{
  "n_kv_head": 4,
  "head_dim": 32,
  "d_mlp": 512,
  "norm_place": "pre",
  "positions": "learned",
  "bias": "all",
  "parallel_block": false,
  "init_std_up": 0.0382,
  "schedule": "wsd",
  "seq_len": 512,
  "steps": 9351,
  "dataset": "wikipedia_en"
}
Each number is 128 + 32 x the weight over the matrix's rms, rounded and kept within 0 to 255. Layers, rows and columns count from 0.

# layer 3 attention key, 128x128, rms 0.174, rows 121-127, columns 0-127
[[136 143 133 127 186 142  97 124 173 128 177  94 140  87 156 102 116  79 125 116  88 111  92 136 106 189  70  29 158 138 142 108 127 168 124  92 113 105  83 135  63 131 124 149  64 129  92 139 107 118 101 140  74 165 114 206 134 151 208 163 106 160  65 135  79 144 140 188 122 129 180 146 165 134 190 190 153 125 156 119 163  65  97  59 146  79  72 146 132  95 134 216 121  91  66 100 130 197 119 101 185  59  94 144  95 154 192 122 106 133  95 160 149 148 157 100 163 140 109 195 164 141 171  65 111 139 144 122]
 [134  63 138 109  91 138 185 145 114 138 147 190 145 141 181 154 127  86 105 152 175 126 104  78  90 105  80 187  85 155  82  69 131 127  75 160 166 112 112 136 124  93 150 122 158 170 102 104 143 105  56 158 136 146 138  73 107  74 154 132 167 132 177 142 157 168 143 151 129 176  59 148  68 100 124 131 141 192  99 140 102 221 210 139 119 141 120  84  80 180 130  54 148 198  94  50 176  84 151 165  51 112 116 107  69 155 152 101 199 114 118  72 138 131 136 154 117 122 130 119 161 183 147 177 141 179 108 125]
 [153 114 107 125  74 158 136 131 143  95 171 137 108  82 131  92 156 143  95 163 125 155 110 181  90 108 114 134 115 102 156 138 123 125 157 188  94 155 103 100 112 177 159 134 167 168 107  93 163 145 128 124 141 128  92 109 130 145 148 126  95 110 163 177 137 170 138 169  72 132 125 201 141 149 158 144 118 131 158  68 144 192 162 123 138 134 154  71 155 137 156 116 106  95  89 122 129  91 155 105 138 137 141 112 148 165 110 126 142  84 110  90  94 138 164  86 117 110 134  89  87  74  85 144 152 115 144  58]
 [ 92  86 107 141 127  93 138 145 149 131 149 164 114 111  89  90  82 132 167 172 199 128  88 128 165 165 112 138 141  88  86 147 146 130 163 131 115 109 161 143 109 112 154  95 162 104 198 114 190  94 136 126 113 138 110 180 118 107  93  94 159  94 175 152 179 115 178 122  74  98 124  97 141  80 156 115 138 135  76 136 111 135 144  88 102  92 135 102 117 175  97 126 212 103  94 126 144 148 104 120 137 119 122 144  90  77 144 124 182  95 105  89 134 119 132 120 135 176  95 166 185 136 175 158  96 139 153  92]
 [ 88 135 125 128 139 132 111  96 170 140 124 135 135 107 142  96  93 158 188 163  77 113  91 142 111 109 106 134 126 110 168  98  85 136 119 118 128 123 134 122 130 151 131 172 115 152 109 186 165  93  99 156  89 187  44 100 118 122 134 129 169 143 113 107 131 119 121 130 116 163  30 129 145 121 121 180 130 137 153 125 135 124 100 117 176 112 135 146 112 148 146 106  88 164 112  97 136  50 142 193 110 101 150 136 148 137 125 112 160 147 113 165 108 141 101 151 188 112 113 113 175 133 129 153 117 114  88 154]
 [125 128 136 169 143 119 114 103 136 165 101  89 127 132 128 153 173 127 135  97 143 176  56 148 133 138 125 139 116 114 149 141 103 127 138 102  72 152  65 134 137 142 135 127  96  92  97 153 170 103 152 116 102 185 117 128  97 163 145 138 182 135 102  94 172 188 105 196 132  99 101 170 116  98 167 147 163 154 112 137 137 115 106 123 160 102 104 102 128 113 161 140 126  94 117 114 154 114 147 192  63 105  83 164 113 105 134 103 132 111 106 129 154 150  41 132 190 140 136 152 117 153 170  98  94 129  95 129]
 [111 152 144 127 132 140 132 132 156 109  76  82 114 151  80  87 114 124 111 115  87 127 142 150 169 122 160  77 114 138 145 165 109 118 192  40 156  88 149 140 144 162 122  98  82  95 172 179  99  94 114 124  62 105 113  97 100 165 138 128  80 200 143  93 120 156 133 129 176 122 164 115  95 144 160 106 123 149 132 140 126  62 109 128 162 155 129 103 180 144 154 169 150 104 138 184 103 122 134 160 132 110 134 136 174  98  96 161  95 181  48 184  96 159 113 141 132 124 147 111  92 129  89 131 127 107 119 142]]
# layer 3 attention query, 128x128, rms 0.195, rows 122-127, columns 0-127
[[148 131  99 154  96 192 112 117 106 174 156 117 119 141 153 146 143 132  84  89 135 186 107 116 115 156 147 144 128 150  69  96 165 119 137 143 106 113 151  99 155 157 158 155 111 139 153 154 166  62  49  69 169  68 135 132  83 158  95 166 141 119 168 204 121 147 144 119 163 163  99 140 109 107 137 142 149 144 133 115 123 131 156 145 117 200  49 124 102  93 186  96 180 135  81 104 120 127 122 105  84 104 147 149 103 121 178 152 123 104 130 133  86 144 118  87  92  80 140 116 149 139  41 127 153  91 148 128]
 [130 152  82 140  83 140 134 137 110 159 148 117 137 154 138 187 112 100 141 163  89  89 187 136 134 129 123 150 208 195 148 175 103 120 114 101 147 121 165 150  78 104 111 122 167 119 112  91  83  79 145 117 111 158  97 128 134 185 165 115 122 115 131 185 176 156 188 139 142 155 138 125 126 119 167  74 116 136  96 178 122  35 137 138 150  64 112  99  94 107 150 125  91 156  77 120 142 114 132  86 121 123 157 102  97  91 148 135 114  94  89 158 117 134 123 126 154 136 165 118 141 131  24  89 168 135 103 106]
 [164 166 131 137  73 128  94 179 158 106  78 141 118  91 126 183 125 142 155 208 112 175  76 146 109 116 160 140 136 108 120 140 141 118  91  98 100 133 175 106 151 107 136 125 129 149 128 132  50 153 128 120 139 136 145  63 137 130 184 164 163  85 177  87 151 142 161 116 129  89 143  77 130 119 125 143 147 149 111 135 145 143 174 120 118  98 107 157  79 157 106  64 122 105 199 138 171 146 131 136  80 150 130 143 175  80 110 127 144 157 102 145 145  98  97 108 129 105  98 101  95 130 177 120 115 115 154  87]
 [193  81 100  99 104 137 136 130 110 136 153 131 156 136 128 159  88 151 117 129 134 174 135 169 143  90 127  91 146 134 129  82 175 117  94 115 102 125  91  93 113 192 162 126  73 114 148 132 164 154 146 130 151 143  92 102 133 101 155  87 162 151 127 138  98 138 153  88 126 159 137 106 123 122 156 119 159 157 106 154 155 117  87 148  81 174  89 160 117 126 219  75  92 100 113 163 113 149 113 133 136 146 155 141 194 127 141 164 127 121 167 137  88 103 120 145  66 125 182  89 178  96  93 149 121  84 110 165]
 [152 127 103 108 139 179  88 169  54 152 168  72 157 150 159 105 134 145 130 121 131 129 137 100 164 139 183  76 104 118  64 108 126 124  94 179 112 155 155 118 126 113  98 135 127 113 135 123 153 101 170  63 141 123 140 119 108 136 179 147 133 106  75 138 104  88 130 124 163 134  91 160 125 110 113 106  95 124 133 157 163 122 127 143 116 134 113 132 120 111 178 104 120 140 152 167 107 152 125 158 143 113 141 126  86 124 104 121 116 116 116 128 135 180 114 188 131 180 168 126 122 118 135 151 110 129 122 124]
 [105 108 102  89 199 126 133 116 165 126 170 117  83  58 149 134 110 114  83 119  81 112  79  84 158 134 152 109 106 113  87  97  99 109 165 152 109 121 128 139 148 100 166  84 154 178 114 155 114 191 124  94 104 140 113 145 130  97  90  82 117 106  91  69  91 104  86 104 122  78 138 231 115 151  85 154  97 144 147 104 133 159  97 154 102 153 142 122 126 141 136 192 169 142 162 126 145 217 112 195 113 211 128  91 143 171 148 195 150 122 135 174 132 160 178 138 113 148 112 123 104 121 127 138  95 158 115 111]]
# layer 3 attention value, 128x128, rms 0.242, rows 96-116, columns 0-127
[[140 198 114 148 166 143 159  94 163 129  80  80  82  96 125 125 160  65 103 192 155  90  77  91 121  80 169 154 108 134 144 132 121 132 106 124 190 135 131 121 151 103 211 120 114 110 130  82  69 141 155 165  92 130  98 156 157 132  91  84 151 140 103 116 175 185 135 174 147 163 113 108 124 172 125 110 204  70 141 116 133 115 157  98 118 115  80 139 154 115 110 120 100 150 157 123 146 117 134 124 141  84 142 106 153 126 104 144 111 146 100  94 102  66 145 130 111 146 137 101 115 160 153 127 130 140 209 114]
 [137 107 118 100  94 108 132  76 180 125 110 167  90 151  76  98 146 129 207  98 120 145 120 130 110 114 138 144 159 118  60 136 109 113 165 104 118 129  95 128 131 134 103 139 100 122 178 157 154 107 170 153 108 110 167 116 166  88 118 135 150  82 165  87  78 106 173 114  77 108 165 125 103 136 122 138 130 122 109 103  55 108 159 166 133 129 162 114 132 176 112 147 160 147 126  94 175 126 155 199 141 100 138 108 132 147 155 178 114 158 115 165 112 171 122 154 119  93 155 102 106 112  95 129 125 136 102  96]
 [163  68  81  98 109 112 142 124 145  73 120 138 114 158 120 101 126 136 161 148 138 151 102 197 139 113 104 167 114  97 193 140 107  79 148 157 137 122 147  59 174 123 117 150  99 121 186 121 136  68 116 143 166 134 150 168 115  83 139 136 101 153 171 146 112 126  83 126 194  95  56 156 140 148 151 124 101 121  81  94 110 170  75 140 124  97 170  88 155 146 112 156 124  95 139 120 147 103 105 119 147 156 140 132 171 132  95 121  82 173 142 114 138 132 183 153 153 135 141 133 142 152 139 111  86 104  63 155]
 [190  94 100 130 125 110 158  97 161 126 120 153 165 159 143 119 117 118  98 182 102 134  99 184 151 121 143 147 114 106 126  84 134 101 164 123 111  85  85 112 107 119 114 129  90  95 145 172  94 134 122 182 155 154 119 129 121  62 124 114 158 144 128 101 148 127  95 118 115 152 137 142 110  89 122 162 116 112 157  94 151 150 118  71  90 106 137 123 125 116 101 174 133 112 153 111 121  89 123 136 163 157 109 120  81 178 107 154  98 121 185 149  98 110 160 160 153 122 135 166 148 156 187 128 132 161 108 152]
 [111 140 153  97 114  75 148 120  81 145 183 122  93 120 107 107 114 105 103 113 163 116 139  96 144 126 102 105 196 191 161  93 183 142 129 107 148 171 123 117 108 192 151 128 150  95 159 137 135 123 144 133  96 175  87 134 107 124 134 135 199 137 105 130 138  92 114 125 107 116 160 100 146 153 137 143 116 121 116 113 173 107 162 148 135 181 143 134  99 114  79 147 139 158 156 129 135 116 136 144 107 129 162 125  73 111 126 105 143 110 130 149 102  84 132 137  97 169  97  61 117 101 113 107 146  78 154 139]
 [137 196 175 102 106 148 104 133 103 141  93 134 121 154 108 118 115 102 147 131 112 141  87 121 173 104 113 103 135 142 193 144 134 129  94 120 124 179 174 146 149 106 108  92 112 130 124 122 143  86 139 117 137 122 133 138  63 170 169 173 113 141 137  75 136 140 104 113 130 167 139  98 134 114  79 153 132 122 165 100 178  97 110 114 104 133 126 157  46 123  90  89 157 103 126  87 148 164 149 131  90 162 157 136 154 120 112 113 145  92 151 118 118 138 175 141 114 166 177 159 144 101 152 109 132  91 112 144]
 [128 125 113 177 106 121 165 134 100 120 103 112  85 145 164 115 113 106 180 160 179  88 122 120 107  84 121 149 151 110 163 143 131 107 157  97 176 160 181 112 103 106 124 154  76 129  98 143 120 138 172 156 110 128 115 155 150 128 149 108 137 103  83  85 162 146 103 118 141  92 121 132 117 119 134  92 127  83 135 134 127 129 115 134 130 175 126 128 122 132  97 147 134 130 124 119 115 130 119 141 167 137 132 139 103 151  92 115 172 130 126 135 138 126 129 165 110 115 105 142 176 130  91 119  92 149 134 123]
 [168 132 186 129 125 116 147 112 145 107 129 100 138  56 134  88 138 114  89 118 130 128 101 167 111 107  87 147  89 100 133 102 132 136 143 170 144 161 138 174  97 123 117 119  52 164 157 119 146 130 120 146 114 146 106 112 109 125 147  74 125 117 137 138 121 147 103 140 126 184  69 172 127 117 117 121 140 150 143 111 119 107  57 121 159 134  71 156 101 204 127 113 102 105 133  98 120 161 142  97 145 141 130 157 149 124  80 147 160 119  77 177 102 128 161 170 125 149 159 182 125 170 126 141 160 153 133  88]
 [107 130  91 170 145 154  94 110 121 183 157 106 108  91 134 127 127 100 110  93 124  91 122 141 130 136  93 132 175 144  91 148 161 118 146 121 120 155 164 162 142 144 111 150 138  79  88 142 119 160 160 155 147 116 106 113 171 209 149 152  98  95 150  93 142 102 100 150  92 102 100 143 177 117 142 133 184 140 182  90 125 114 175 165 171 146 125  81 133 117  91 161 100 142 119 147 159  79 117 109 133 104  89 178  93 125 131 133 144 143 104 127 123  46 116 149 105 135 140 146 138 124 112 138 103 125 138 109]
 [203  97 143 136 130 143 100 148 151  77 142 108 141 199 115 123 128 154  94 147 134  86 171 142 135 160 171 123  98 165  98  80 159 125  78 175 166 135 108 137  53 126 167 137 122 116 128 128 125 156 111 126 113  90  93 139  93 129 106  67 142 107 119 140 149 146 136 144 133  78 170 108 125 174 125 135 127 131 114 146 134 154 100 129 109 148 153  91 107 137 146 109 161 165 149 110 120 159  94 149 166 108 141 124 149 100 116 123 145  93 111  98 117  80  52  94 132 115  95  75 141 153 122 156 114 168 117 174]
 [141 115 127 139 164 128 142 154 147 121  73 144 134  88 178 156 163 151 114 167 162 131  97 161 122 119 130 108 103  88 162 164 109  84 126 127 105 111 168  78 115 119 168  98 161 165 129 131 143 157 111 126 132 127 108 119 112 131 204 151 114  92  83 156 146 181 127 116 140 212 141 102 105 100 114 139 101 114 133 149 117 150  88  72 143 116 144 128 125 107 172  99 111 167 123 168 150 109  88 129 126 153 132  49  94  70  83 146  85 177 164 124 130  99 127 105 113 102 122 161  83 135 140 146 137 126 127 122]
 [102 142 135  98  98  63 103 135 171 191 105 102 132 142 140 144 107 109 126 174 170 128 156 112 101  89 137 129 116 134 142 120 124  89 112 144  79 147  94  57 114 112 189 154  93 179 132 156 109 147 125 120 151 110 141 156 160 181 114 105 101  99 126  91 134  82  96 130 146  94 176 138 153  94 128 166 126 132 124 134 107 176 122  92 144 127 179 177 128 127 101 131  85 102 156 119 134  97 138 114 150 115 151 135  86 139 109 156 128 115 154 117 147 130 108 139 136 127 163 123 173 147 104 125 133 161 111 187]
 [122 135  56 104  77 101 117 115 168 164  90 142 144  73  96 142  95 140 128 103 132 148 111 138 109 132 189 106 130  83 162 118 142  93 137 154 153 135 115 183 117 101 166 120 115 107 173 152 132 135 131  77  92 130 169 115 133 158 101  95 129  52 130  73 118 116 154  79 134 160 117 121 154 165 120  71  87 150 153 164 162 103 121 126 137 132 181 132 166 148 106 159 147  80 121 113 151  88 112 136 158 134 137 139 129 118  84 147 110 149 114 125 103 135 152 155 103 147 170 174 111 150 102 150 123 123 155 131]
 [120 142 130 174 140 114 125 103 105 106 116 135 130  91 124 130 122 139 141 140 143 132 146 127 109 123 114 102  95  92  80 121  90 173 159 197 172 111 134 144 141 123  85 182 138 100 141 188 113 164 121 184 136 139  76 146 122 115 157 111 176  96 123 172 185  76 120 164  97 116 138 158 112 130 106 117 127 126 178 113 161  73  93 141 134 122 101 163 146  96 142 202 136 145 109 160 122 110 142 129 107 143  51  78  71  86 136  93 155 163 150 105 150 109 142 137  85 149 140 131 113 139 174 132  97 124 122 117]
 [161 147 126 113 136  56 133 114  98 141 164 109 116 107 101 123 106 189 140 177  90 142 110 142 140  84  58 139 154 155 126 112 179 141 104  99 114 158 137 119 126 111 119 116 178 132 150 125  89 104 156  95  83 130 133 114 166 154 126 139 114 124 147 117  92 154 124 137 111 109 137  81 147 160  95  95 152 162 114 115 128 175 152 149  96 132 170 109 129 113 120 132 110 158 140 149 158 160 113 131  99 164 125 181 118 164 128 149 142 104 113 168 125 142 132 147 143 156 136 185 137 127  83  63  49 135 121 118]
 [164 135 114  90 155 147 128 139 150 163 167 152 131 109 124 128 128 156 136 154 174 170  79 132 110  76 112 146 146 181 160 113 151 121 119 127  92 114 162 127  81 108 149 102 131 135 121 137 103 103  94 154 147 129 108  97  90 162 140 105 127 117 128  89 135 143  90  62 120 121 175 109 125 169 110  82 101  92  46 142 149 147 207 110 124 157 108 135  96 194 119 110 147 124 142 128 139 123 118 121 126 152 138 104 136  81 162 117 137 105 149 111 163 143 176  62 101 124 135 118 130 107 174 126  95 142 135 102]
 [155  75  85 125 188 152 117 101 153 169 125 162 141 182 129 147 147 133 152 146 107 174  96 122 134  88 151  78 126  91 112 140 170 132 120 145 112 134  92 133 134 154 128 130 127 127 174 168  88 155  86 146 119 123 123 109  82 126 117 131 166 145 156  79  89 156 166 113 106 126 150  92 123  80 147 124 148 177  85 106  69 173 118  55 118 112 136 117  97 128 118 113 180  95 141 132 176 132 145 177 136 150 158 159 100 140  87 125 123 144 134 102 123 120  76  86 109 103 166 126 115 167 101  79 134 186 140 195]
 [133 153 114 131 126 153 130 106 150 153 125 135 107 105 122 135 170 172 117 160 143 132 106 105  90 115 167 171 129 160 149 158 147 118 154 137 106 133 145 139 126 111 125 109 143 114 132 166  96 129 100  58 140 118 104 108 117 104 127 148 147 136 128 116 160 134 112 102 171 113 153  93 109 123 129 156 141 142 121 176 111 135 171 118 131  95  76 102 106 132 113 119 136 137 172 133 117 188 122  81 131  91 124 120  99 145 142 106  64  90 149  93 158 186 118 102 152  94 141 132 157 129 139 116 146 141 112 116]
 [134 146 124 109 103 134 113 134 116 162 124 119 168 120 102 114  71 142 137 129 163 120  74 137 106 149 108 140  85 131 136 105  98 138 132  75 171 168 145 172 135 155 134 137 135 115 138 138 209  87 125 115 102 167 103 103 165 113 140 158 131 115 148 124 101 109 144 104 176 182 116  70 116 152 134 144 127 150 109 168 122  96 112 142 114 104  83 111 103 142  99 113 132 194 146 145 151 105 100 169 130 113 128 131 144 166 155 104 138  77 179 111  82  97 168  94 145 139  84 142 112 109 116 130 176  97 126 162]
 [120 161 139  93 119 129  71 152  95 186 154 111 151  74 106 123 125 168 101 105  90 173 120 134 184 133 128 103 119 129 149 141 179 166  91 119 119 180 146 166 118  91 137 110 122 145 131 158 125 174 189 124 123 115 141 114 145 136 104  98 141 132 164 155 139 161  72  88  42 152 136 131 135 146 113 104 169 145 122 118 135 142 117 127 123 108  80 129  67 189 117 110 112 150 112 152 129 101 140 108 140 153 125 122 141  97 156 132 125 102 109 154  94  85 154  97 138 117 132 131 117 152 139 166 128  66 136 153]
 [110 135 122  91 109  81 137 149 123 162 158 111 168  85  97 140 135 147 103 109 107 139 110 129 124  88 137  94  86 162 106 133 175 138  50 128 131 134 110 130 167  96 175  55 147  92 165 138 183 103 170 161  92  61 110 132 141 147  78 129  34  68 156 128 104 122 120 171 147 124 114 151 167 129  92 154 137 172 104 115 163 123 149 180 169 129 186 184 119 149 122 109  79 112 190 108 170 121 121 106 123  96 204 124 160 131  78 223 114 119 112 165 126 130 147 124 103 156 135  93 116 121 145 101 159 118 126 127]]
# layer 3 attention output (transposed), 128x128, rms 0.209, rows 96-115, columns 0-127
[[126 127 135  89 106 136 115 125 118 137 180 121 161 166 111 131  67 147 147  98  63 143 190 134 184 168 134 107 157  96 145  95 136  93 206 170 109 131 132 111 110 153  98 154 103 174 129 138 135  15 107 128 129 137 144 156 107 107 120 149  98 132 146 200  59  75  77 102 142  71 180 162  98  81 170 148 155 183 143 102 137 131 134 113 116 142 123 120 152 127 146 110 111 107 109 144 108 144 107 106 184 126 141 127 101 146 118 124 135 155  92 131 153 170 155 107  90 173 144 156 143 128  91 100 141 123  85 120]
 [104 102 152 137 140 126 118 183 114 159 114 141 134  90 141 135 150 145  75 155 152 168 158 110 101  99 116 123 109 109 156  91 175 152  82 157 179 125 117  91 130 129 125  89 151 112 127  91 133 136  86 139  97 136 108 159  98 156 122 114 108 109  95 125 152 195 161 105 134 154 144 149 152 176 149 149 155 139 112 148 120 195 103 143 118 128 133 139  70 146 119 115 125 160 126 182 113 137 168 139 120 119  74 143 137 136 124 143  66 123 147  87 115  70  86  93 139 142  75 117 121 138 120 157 129 116 104 150]
 [106 149 133 132 138 105 142 141 149 121 128 147 165 116 110 126 128 179 101 131 118  93 133  95 147 109 120  85 132 134  48 160 155 165  92 100 163 122 102 158 104  94 103 107 132 133  99 141 144 162 108  98 104 123 128 162 136 196  79 105 140 124 138 116  92 129 143 101  90 146 153 137 165 121 142  98 116 119 145 168 136 127 121  89 154 117 118 121 112 131  95  96 163 127  96 112 139 143 184 157 140 114 146 130 110 139 147 134 139 147 110 135 114 110 126 109  89 142 128  92 174 113 153 131 193 155 173 121]
 [ 67 131 145 122 122 147 146 133 136 101 134 108 117 153 136 152 121 149 162 122 166 119 140 101  71 138 135 139 145 105 131 163 114 129 104 116 121 138 137 165 100 127 114 104 156 147  93  92 110 145  89 118 118  93 156 123 154 166 119 193 144  95 104 163 128 142 150  96 141 140 115 132 139 136 152  91 149 123 163 137 159 163 111 117 135 157 158 108 120  95 146  91 147 113  98 105 166 151 166 139  85 121 158 151 169  70 123 146 158 159  79 143 124 130  80 113 107 113  78 127 104 115 103 138 103 118 166 121]
 [183 195 114 167  98 142 104 131 174 119  93  96 149  99 104 183 131 147 153 156 121 144 189 139 151 103 167 174  96 103 115 122  92  64 163 152 139 133 142 116 145 114  85 133 119  98 104 102 110  99 105 142 124 138 113  99 162 141 163 123 132 155 138 140 147 130 144 168 166 121  84 130  98 100 103 130 126 141  91 117  98  84 143  97  76 122 101 116 133 131 145  93 122 106 155 163 139 130 141 107 112 160 116 137 165  96 113 159 115 142  99 169 108 147 133 146 141  92 156 134  85 118  74 161 113 153 136 134]
 [118 108 128 148 147  52 137 146 195  90 141 118 125 131 121 134 124 154 122 106 112  83 168 111 110 153 149 154 138 138 104 133 123 140 158 121 139 101 141 144 104 183 159 131 112 153 149 157  76 204 118 121  95  91 105 122 154  91  89 101 149 101  60 175 126 104 177 137 146 130 121 153 135 117 172 142  76 134 104  99 109 129 150 139 108 119 147 105 188 125 168 126 112 146 131 172 114 107 103 129 120 137 144 155  99 123 121  90 161 107  93 125 117 105 104 128 115 117 136 102 140 151 127 148 123 155 129 146]
 [148 143 132  65 132  96  69 127 163 100 179 138 119 132 131 113 121 156 126 119 105 150 117 110 147 169 139 123  95 164 112 135 147 110 136 108 100 121 116 128 129  95 114 100 142 103 158 149 162 154  98 120  90 118 147 108 105 137 116 126 136 132 152 167  82  98 132 121 113 165 174 141 150 102 123 154 157 134 131 130 150 124  95 155  93 128 167 157 118 125 172 150 165  97  96 129 133 132 147 120 102 131 117 133 133 104 114 162 136 113  99 144 103 147 141 115  80 174 141 138  97  99  87 127 157 134 152 142]
 [130 111 114 129 151 119  97 140 155 152 129 124 136 158  82 110 148 135 125 145 151  64  99  72 164 168 160 143 188 150 111 148 158 118 140 109  99 126 146 164 134 114 121  88 130  83 159 139  96 125 147 127 111 103 162 143 149 101  80 129 132 141 122 149  95 132 135 104 136 115 132  61 107 169 137 118 110  93 119 126 156 160 101  84 102 121 217 116 132 102 114 147 129 123 141 143 123 129 125 142 109 157 133 120 101 114 147 112  83 121 151  98 143 153 121 160 116 148 129 158 137 109 129 145  95 119 160 157]
 [126 125  84  54 138 145 144 162 145  78 125 122 147 137 119 131  98 126 148 113 163 153 121 139 116 174 143  89  95 127 143 104 114 134 146 135 163 107 120 104 124 130 121 150 113 181 163 123 151 104  76 147 131 120 129 106 128  45 116 110 135 162 140 166 103 168 120  83 146 170 130 121 107 149 135 148 103 107  88 123 142 137 147 111 105 156  99 172 130 143 149 107 122 181 130 129 129 162 130 125 114 110 117 135 126 168 112 138 109 142 143 150 117 141 131 102  84 127 109 114 117 118 128 118 142 142 131 155]
 [107 188 145 163 105 134 146  92  74 104 102 112 130 105 111 135 135 111 149 146  97 131 142 131 132 102  84 152 147 123 138 177  82 151 147 113 113 145 191 107 214  92  90  91 181 110 100 109  92 107 117 102 122 154 153  82 154 180 166 175 161  94 136 115 132 122 119 126 143 126 110 129  82 101 105 100 122  98 146 173 176 116 139 145 184  95 144 140 171 130  78 108 103 105 148 127 179 137  78 118 123  97 159  85  91 143 107 100 114 180 126 146 155 136 148 160 152 171 133 175 140 127 134  92  86 125 146  77]
 [139 151 119  92 108 110 125 122 159 107 171 138 128 162 126 129  92  69 153 100  85 138 156 114 157 112 136 129 124 159 122 114 121 171 124 127 123 104 139 123 119 119 126 134 101 121 110 150 166  94 163 117 104  97 178 162 161 121  60 110 130 145 167 121  99  70 164 101 114  75 103 132 150 112 132 138 129 148 134 137 146 142 137 111 138 137  98 105 160 147 102 151 133  85 111 125 106 125 123 138 135 132 152 142 129 144 126 111 166 111  97 120 117 166 148 143 156 132 134  90 144 130 197 102 119 162 138 128]
 [116  82 145 121 120 190 125 144 114 101 181 168  91 117 135 139 162 126 134 103 150 127 104 109 135 140 114 141 110 101 101 123 118 140 147 141 148 132 106 192 133 123 117 142 127 139  88 111 100 140 126 120 127 138 102 153  95  82 150 113 170 130 104 104 135 125 104 156 124 136  79 181 107 127 102 132 146 142 173  42 159 108 125 137 105 131 107  92 126 112 159 135 160 127 122 150 192 153 154 135  88 147 106 145 144 155 134 132 150  89 128 153 112 150 119 159 105 147  95 132  98 116  98 147 133 106 185 107]
 [ 80 109 178 135 170 145 152 146 108  76 176 105 151 145 123 139 164 121 100 131 127  91 126  96 120  89 105 154  89 129  85 165 149 138 119 144 112 126 108 157 155 103 128 150 105 152 132 112 125  88 127 115 107 147 126 112  90 120 161 145 133 149 125  91 133 149 126 165 148 106 130 127  76 126 155 131 157 138 104  96 117 172 118  96 134 148 139 123  84 139 112 134 152 187 146 129 151 163 175 193 118 131 160 118  76 111 103 105 169  57  77 103 157 147 155 113  97 147 105 111 168 127 102 124 114  89 169 139]
 [119 167 148 121 140 173 115 107 155 139 156 109 138 133 155 148 164 125 147 139 136 125  80 134 140 142 131 153 136 180 189 140  97  92 124  90  75 135  97 105 116 145 159  98 100 146 109  99 136 124 118 122 126 123 136  58 129 114 144 128  71 111 147  89  95 147 130  99 142 134 152  71 166 114 160 113 146 155  61 147 123 133 129  84 101 168 161 143 107 181 121 117 124 115 111  98 144 126 111 114 110 104 192 144 140 160 147 150 158 115  98 131 148 124 132 113 153  74 127 102 117 140 129 154 130 147 125 123]
 [123 108 110 130 101 138 102 102 167 110 145 117 141 110 129 115 132 128 114 119 144 103 148 120  70 118 154 107 122 160 118 147 108 134 163 100 167 122 132 103 171 142 136 135  65 135 144 123 163 147 113 129 150  98 103 136 131 111 124 139 146 111 108 191 169 136  98 103 125 172 111 166 114 134 162 126  96 110 129 100 106  92 144 167 160  92  87 157 162 138 106 138 160 142 129 126 115 131 146 153 127  91 151  97 126 133  74 146 113 147 142 105 112 117 134 113 126  96 119 131 137 132 151 120 199 155 112 130]
 [121 155 110 136 107 107 149 108 114 107 120  91 148 119 108 135 102 110 121  58 135 130 171 126 115 116 151 170 151 106 122 134 109 185 168 118 150 138 123 172 144 121 149 133  97 132  89 151 166 164 146 112 111 142 147 156 124  92 144  95 144 129 101 150 146 115 158 192 124 129  91 173  97 107 154 161  98 113 201  86 166 119 101 118 126 109  57 135 133  94 155 130 121 129 141 115 150 124 124  95 147 103 163 110 132 160 115 150 130  99  85 118 126 161  85 172 139 157 126 139 121 101 115 138 125 128 104  93]
 [113 127 165 160  88 137 139 130 122  90 141 126 157  96  81 136 135 146  83 133 147  95 137 130  89 151 130 162 126 115 169  94  99 145 128 130 130 134 154 189 109 125 114 126 146 137 104  85 151  95 139 138 149 140  91 123 113 106 148 153 125 126 131 139 208 159  96 125 124 115 119 163 142 148 116 114 139 101 165 110 120 150 107 148 167 131 116 101 125 112 101  84  91 147 128 165 106 125 148  96  99 104  92 115 167 129 149 148 114 146 168 116  95 155 152 122 180 146  80 102  65 133 161 173 117 113 132 112]
 [106 146 140 151 126 135  92 115 118 144 112 142 113 117 135 140  90 102 117  79 139 114 138 159 144 120 111 127 134 103 159 126 169 123 100 152 109 124 141 153 143 140 130 126 145 111 124 141 140 104 142 153 124 106 121 170 123 135 143 124 152 124 129 130 119 126 149 160 123  69 106 152 115  96 115  99 161 125 154 120 140 159 125 124 139 122 137 132 170 150 100 120 101 129 120 130  91 126 105 109 154 138 111 102 135 144 118 139 122 160 127 140  68  90 148 167  95 113 156 132 123 140 122 140 123 102 186 132]
 [152 191 142 148 123 130 116 174 162 119 123 108 132  87 140 151 157 128  78 110 128 147 141 182 149  89 156 159 171 105  83 139 152 100 129 134 110 102 121 105 133 133 142 134 134 130 105 125 101 160  92  89 144 105 123 121 129 147 134  74 141 113  96 123 145 126 165 125 138 131 120 165 100 123 142  97 140 164 176  65 141 142 173 119 112 141 127 131 116 132 133 133 159 102 164 130 114 122  90 105 124 132 134 115 113  81 110 112 153 150 125 149 170  91  61 138 110 110 120 115 161 164 117  86 155 140 134 105]
 [145 130  92 165 129 116 161 131 154 140 104 129  92 140 117 136 139 108 125 130 179  92 141 119  88 123 154 146 127 155 122 146  96 130 115 127 114 105 147 142 163 176 109 150  98 121  96  85 117  89 144 145 149 111 126 148 109  64 102  92 146 126 112 154 124 126 179 174 181 128  40 120  97 157 130 122 107 145 121 112 109 118 130 112 114 130 108 141 144  87 120 128 105 142 158 100 108 153  98 154 131 150 128 159  93 142 144 116 156 123 184 101 122 147 134 154 139 145  91 138 113 109 132 127 126 203 132 146]]